Weights of a small transformer language model: learned positions.
Each number is 500 + 50 x the weight over the matrix's rms, rounded and kept within 0 to 999. Layers, rows and columns count from 0. Numbers have three digits each.

# up: layer 4 MLP up, 512x128, rms 0.178, rows 324-348, columns 0-127
# down: layer 4 MLP down (transposed), 512x128, rms 0.0622, rows 324-347, columns 0-127
up324:456474476407497494581450480436469562601535426495468549578513559541512525437460504406455465498563455498572538375517508523508427533468433377557474526562555501511492508471480554595580482518558466472554504424464498467577486465474587528464502493507482500594476514502485474477420580501556548485498533440487452556513557508578457583420493441476444500552502485531520401496514471575455472445539
down324:489492525502466480473514524407408497560461491451466450451506510476470525490467433421504482466485499554522463459473573467495623533519442575524492561487485517567472555370422500470494554490510573543417546594472391483548536462471556476532499519482600474555480553510554491436521573472553485515508416497524578592427477524474579522514567548521390497406491391501469522512541490534489577440521
up325:528475453506427479549492497524504551476450468603476501505484470550533469485488529445519514472501544478409523452526492534518480513442395461520431498440523486433482537614461496465535524494580482499529596532496527523453515436486531545478452543549575454544446563504437514456483504604523474466544529560550484454540492410458517513469494505517443545463503574494535484518523512528499511553480
down325:534544500470509505434464479554467483478509606484480526535490606487555490527566506474498526558523526515530444497364513587525466470495477478549500430493463536524494581515438460500537542516505524482463473547405504519446498458531574444455584490433468571454457554447547509458599460495539518528445445468486551490517560523438504499447473467459473513479542486538445473562504564510448536531519
up326:474461397505546448449461517608465468473561452471398509514447592452540473558502423509479462594513555537597515441481556469421508509444490488527465521481492501500462563544484465490593467539510462466509483455518482461507461525520421498463461465601431497525463550555487528470515525459498486472469476567592528443573516494557547513489508499520580439634456508490476492537597569482489419506500
down326:535477506550490468557525474505536538515419476482547512572520462479546459520449526479478562475492422454525473507432455530568564417469529474622455505455509393430500517596529536534430571536529428411519482497488437368528477506556523547461539484460498517434565527510527469541485457498406449479522622519431539534480506514481430607519427451461467524455499438550471558506549581518517522598533
up327:467536567447462522606510497604488509480571481535534439595429515426523457449575538531555444545509495478483476540406579445399447393481448488544538534473630501455540461522562580544499549497507578457385464542504480472529502490492548458635371501511491400549554448464543375439431553529476530410521496548600475493480507575524584471488499576532435394484423470537513490443418507456556511537487
down327:555496423514530510542513588551428457557448499484499667527418444428491502575486553533594559451469445565478527507461535588389539543468481583476433444532488436438435575579483520472608486363538619538387402458563534504611528494475445544529493563481587448492527520476407429568490468463533457521590443397520466494479544516502443565492527463395340532430532472619466467514433614436558488517496
up328:459508489515486462497528516534460450497502521398436531451520464492549505580600553485377493405490454579519499467615481541607532548507447521535413481493486494474490457542550441439497430471531469497496524539544612468448473513579496559598543486439574474461529557503466500411489573457518535457473484510388462483515513438416415549520454570544496494520530444486567561481475429499532488520627
down328:446522558513516561491451443655535481482569549469524534515523470447523513505481451543403550500572513464533509511555531457528562450396543438504472394557478535547574517494409462501380474540520396578583495499476524460451443523451497497438588449509502471444581468549527396441463509498503516522581545492488507421475540652494444401543500555538486488404460505524530468488517516547438541496488
up329:479433341478636471402538525524523471389639536519573543545529354530626504448462480577600466604564507408609511392555493512497403547527538450548493509444497472563445519586501507447422426492476346469505656559509536543552554450448538555623400528406555647548491343540599410427510483509516498444518450435508544436491474460580466432511488493550445410454581554473520527520531575490377484477493
down329:530539461441480486460541582371540482524622458503527610586489460549468490522490456577526508370482473472505407425486510570585459424490480555520579529645488571479416529439595478482499478368503490523472479611438584596515533431528369510513526573471510506530529500441552498482536540503467506437545479530392480522576541538495417351500496515480534485516461491538476413537507528371506539502513
up330:538497472398584551484483429464559505509396493480462437424521517551393481481565396451459517554592460505558537507560528449463517612453578449482472461486550562485499473446570581508438386466501523503521526438499469494491468585520553500541505533513560509464547574508526497397522464550529486544484438540515553460498488426455531546531513471495461526517506478493516534497546392544464572520466
down330:439525518512483461486481489444498621506587613541550507494485495512406516464488478477461512449462524583456565548473537485486456476476491470468492517531471478573556483480409523484519501474543503525536464543483495574522469587454499484440495389508586560561536454469446481544437524466503478541548533518469431493457472496464486545477461432461531554552579575492574511532552456528458442371468
up331:463405537431523363537461560501536529489557617564575406476495519503512453421522504461597607483552505488462496602541384468433571505533535346430396534630488510523569379396559500495484470520465431613508438433543570454542418467533535454392365499457466381551469512610548533516462677639498588505469532461486469508403511510564550489635539457516461566493504500450452502527541501527435451456539
down331:528525530414512486507527414465588560500528529522565493516487567547524501420534520536582498508497400498495541489429449491479549544461462480572408475539497609430449553396574570499419595520501425508472418468629501435527439477602470497479487547462523540549534455592520462407546498613439592597498488507520483433438494509523483460490495464408458502548375459521480521527523438549519405534526
up332:636474434470436506487533433481515512558557445560464508498514531500513445447541490534538561516482499495488541553510487507473486566536547479483527500467533430581447532521465502506521511410472529443534540506480487533446537409569535484501466466549526544583503573450507448478519483546488412490525525493464535409461395475537455517518445533544492473579543468468505601534391488500473517399503
down332:549580532529470557525465476466479511534434511479468523550498427551563375486502513446524468550469466462430522560480491510464446524461521516477477552475554500486546441520534426502588530504432453463541461448521553453463512548515463588556457536525531486483466443482437467634514497473572524475491593551523510498542454443519552486475494562463469483630503472454479450385507534436498460547511
up333:536558438568495501498510494443493475511535520512440523481494461498625474563458564466462511554505569533544457537492456419477462393517446454490500569488529481458523493426493524530507500530493471585405467546503449434564545463557488466541488548521516485436495523527538524515453532558479466498494399524475451562489397585459520523450466568475455523516499554510462491580459460625461481448483
down333:495462455490551561543458443519433425546538493476477445437499507516558418521540491362501543506372429524473542441547419489534451559512421452548415527506468490530518377461512626500511445452538564527559544485494515505482420542501530549521494417452508592527545515466411472413531516467548479583507510523573527469521448588486600556491537478485485558615540570490574493424515570483501420511485
up334:460438446440473427461508479503457378497506517451546506521504459623377489539569558467497513519546500487616468498492541645477461593534462483490459550436556434596490450585418465503512392443446457504432578537514423578497538529542493520523458516504522515576487560537540528379473439558422430550524425406418565485497500554475520423556540421528522499626552592507424480574490491492517426519535
down334:447483477552568538595462490501458499436510557472662477510513513461571376431515555444572567541467471446524505514492498558412547548505550543480535433476475554533426404537499511482475457393551522506425522536485437561516535584524418475522540519589522444520438369500467472475407486488570455468547557366635493462569542492436542484534417540510521464524459439554488540475430506600606462480465
up335:534446503443537414486520491453556431549517545523466536519468500487527544538530497556452444516505461520560447458385519425537430537508493522497465430539508503466483591454590467472460446522476498468544403508442549622428507515498529518536459509381389512482480472543430473444524520551545490556508508487505594578511499521560520392528592560553456441437496507439563505490482562583494558448606
down335:533451586459518472486506505502398510483585520519553595532429512453507402480531614556437589519593487482567451540469503477526558505450420568478424542570594490524509388515498410557491502565410440457465417445452443513446442531495477482448523513503477452498569533533539448487568468523478504464564485494506488442552506483514502461604468493463564554449490464512549506483521490480502463595513
up336:435603495523541524537544494463520453496576516550562612402465438585595495467405447527491471504442544565501516473555489499495462620540458487542477471542557476514553435451374487481453526557483550505459501548497542365539439605556551550404492546467554472525488508529414526472524576435481489431473518508498488421471437516501411407564455524475476412514501496571453527483567488585525486529485
down336:457434506502548517571522503431450500585512445479450530514587458470476546441540443574601414481488433495471494558565532500561443475536441448521488520527538482483476425453385456421481481544476452542473577549540551608522447511563543471500592485548495531518521445564548415461442493471541469523467520487528534453436522499559460404531541505524512458613482483468514568525475419506496520517484
up337:542478537503523507531568543455542449451430459451429378518424525558514500514477496438516367494550486491428403548578542545567550546561407521499484574563532507443508490487468451563487494560552449467589423518437498406451530439433600412598509375494519464516446544514467602513513507563469568443504560465485473539491505521499504405569434559553512509441485500465475498470551577570502595466485
down337:448449558493491527457550529487466478513461490524633445480530471525518441553512483516564509471484504520487422475559594519470555454661454497346518546440520521489466588489498539490506439524533545460583445514431430462531492469466440384498535569526499568460549488472446470522571471487494479469473545525506461522474496550534511432552407514448513502383572486543575461441473527557576567465480
up338:525441505504562557454458425469448496531435497544519471496483600536543457500538539460490522522471521442511575559482503496444487562636447503519575533570527510435554498538441542446605547518473561507460489527486517542443508509522569582488571462471396460476543463514449437489550457492455363378495499432484459513506530433459556554469533507552519455505616523483458450497445469488550435567473
down338:524512561533563551446524544547582562608518560497523475545496468486510541455476466418457455518558485474485456487539463522502397404435458517487413467622606495468492499498450527485464657537525459488551510616433544522466460434475440521573438483486482535489482470516585542488506540556440440553498483437545520533521466519452480509452395561425460493411503459499567479514436624469516464452482
up339:458451399492580478551489454473525557438580608513516453420537544507492510542429426551488470547490538463442478558550452529506466457535497505454455465443538461476488434544482485429464458404551564468572519521405513519510535527616453436524520445508517470560548571550491512407488478534486519491546463441511590496511509492500503580510549442527495393520556461490509488575503497565496535468487
down339:475497486506486504437455467489394476493537590505356444441497461419505513582491529494461488528526468500468439495425503541480523583480517423466479518540481551510575544599532560515464534520628460491509544394514418523408527472505550426451485552520555546543495553514426533522541427536585546544561475501560508585499508569517497511483549417409477521523494484427471529515508482441517468535421
up340:495554481519514456520508482458411444469480514452503578503497478548458524583465434554440521568544490560442433483488438585510463507580498553486459562473454506466497450513537595433500507437509474495483479413552500374516464457431579593476494476589431500535453494518561579507522543521486493477568427552485533504485446545514445442513528509435499464532515511529538392595518474515535462547527
down340:529638463461449524454433486523468550479476436488474474528380518502558534470530427549427604466511505498457491530490517519562457476549493466497495397487498459452518507506534538481497535578448551444507478489562508578424498586482519564406517502511510586458533496553552440531456486441528474504459573469489449560390506499412446552450534475602476500479529529575421485526520529482454542581547
up341:499525533568508425519549409466538581509493478488506496541468495563545473443542465535540520485460476473536529537499504485504483518531514533554537488502486482495536461420491479576472443515448548448535465388529473505444473499506511536545463435546542536505444470509510405481485480496424479546479494510459503562555597574465531473548482512538562478504434421498544498579419534493479468479493
down341:520488468423442475479459438499431476521438528474539468512573532479456546506587483499525475575492412499493395541460504487520486521395526536517523442429498523531469471471564506520485505498481471484529556496562524516525456522600505459487504520525509590508507500465481526504464485463473526546497527454512498487490493545509510441443516547435582612491523504520512498538509454410533519529515
up342:537467506498554448478528590567505519523540541519465419511460549552482509517548547538473475461434488537503443466499457495464519481552529506496492467547484549536482533404481532527468601534477484542519473478495445468472563491475528476492504513617418486502456435497521510492484532480512511504470526487459459510504546483482501449506588477481526517450466442502536498467464573494487409519521
down342:467583532481449491533499442476573534521548494413547497491524506528512508547457516523558488460497467456496492459521481508499517510543438440493522473442545475512500483548514467528489485521510518465501490502510482517525462474520486535493461469439502508500542516493427548496450442522506479576476518417448533530466560462484565569502491495528452516531493558531477463495522494442478551466498
up343:513539538441454523548547501506451440577545490496531471485610503507539542507538538459514493486505477503473465521482504408509541491434480564581471459422554558485417505537516488422495499496564475531472453537414482562522487532561524542466533559504426580501458484473414467546543516546510567544563546485535476564530396417492457469543481474481496422528514428561510467489506496487413494467500
down343:610542570557460457405482566436504530419474529538492556512498527484472501483464450514474496489434491576513459454493514535534500476494580403496531534492479521413459495430408529439512604510450548484533476486397508528526471531514434444562525404500554588524496448565522454582515580536492446415464515510557511453535492559511458499501601505494511485422464565521557523563427510539450507474509
up344:480417545511505496517458504533536532538548382465480513529500564550477520630548447497572391535525504408595560456524581562507540460554624503539493468486551555516547486558429534429453483463463493558437517562481511483481541543512495539450518480454508565576604438498536480492463514396520480486462491487406505485511362464442457400466552444497535542504534628493406382546440422572478429504499
down344:559607423524474504482476428451576555472444536469494457408468571451471498565455453492496494549440524461494516500502505520522538517587513498577439407547523477489476496571514425470460509462574608392615517509502469391444519461556481517509534447427383495527429506456486501473458555442530403452526507506509486609487509565472439563563445421438454591458555470529588495432532605563518596547578
up345:442424510490542512509469545400454467521504476447469525508539476495524475486444433408530515538460554438475531457429424464526463470498446454474445567503549492456587417523500534522471518522510556420601606554474506526535545483444534582521496446502508477438524525464431541520448582540486572504527514450504553501543523556428586485501551481470494532579509538486484468557576522647459476465462
down345:471452534436484436505535499462479594519540554531492434438539460465429515490557453543524485480481450474535536523576575567491552419463494451517529500452483508463466548517492562405437535509580466520509375532534561569424440548604536483426443549577485581518493526463511470452461502569494526493439503514519521482454554473559448477479466402437502526502510533452480515497458464583566446509548
up346:521511523437508451520438545491523425423530556528470504525467465512465483459384445380551491470509471505450465423512476428593497569438566463537417509433492438447493600552529494572530547526593374496473554522549486561478563475512511549569446558496412479532486631495565486473380482587580546468533504471549502579497482475475566546493543562492441598499478494498503433493552542452404559449469
down346:505510527498379452479579471454486482498462560514536442535532488607478503500448521453504477547480473498612506398490526528539570401486498473508534502568508499484472460498517558453544508441453476481515496498445534498475470535476508497473579491459540495486555451565621459496591672515462378511561559505481416524489412509534486469476507492482551472593433428487565509494501507509515563416485
up347:468626504479526482547477487449542544552455452470358547473511541439449547543417487469460447500428445436548455441549473495532480589514504447488494521516520476528567510520593536518500531526513565490579536499556512355570584462569534578653444513466433464473546527475506529468488506517521505471528501507499440469500479471554467469471461526545467404549511493448436472479551523555560502527489
down347:437485494508469462493618534538486588491430457492476437540541401442592554535459468586493376393575510504441542503509531502420611521518498462523549524482495576514595493412481470436467569486473550524492557614567498548493483545494464501522445496490611489624509461543477524491492545534372527480503502464515443469484636471517486461454508472495538465496433476478438410505504483469568455408547
up348:481544465478476500545423423544632514526466475461381597516514631456511539527428472497488469524523498563519541527430526500446541451469440472506548461430486479506458555440512550518522398514497464478502531487483487530582469479514582507545500464478500500460488551586551545490458468483502481409431509464389504449475458466522520564606475518460492482466484532508512563529543565523559517555508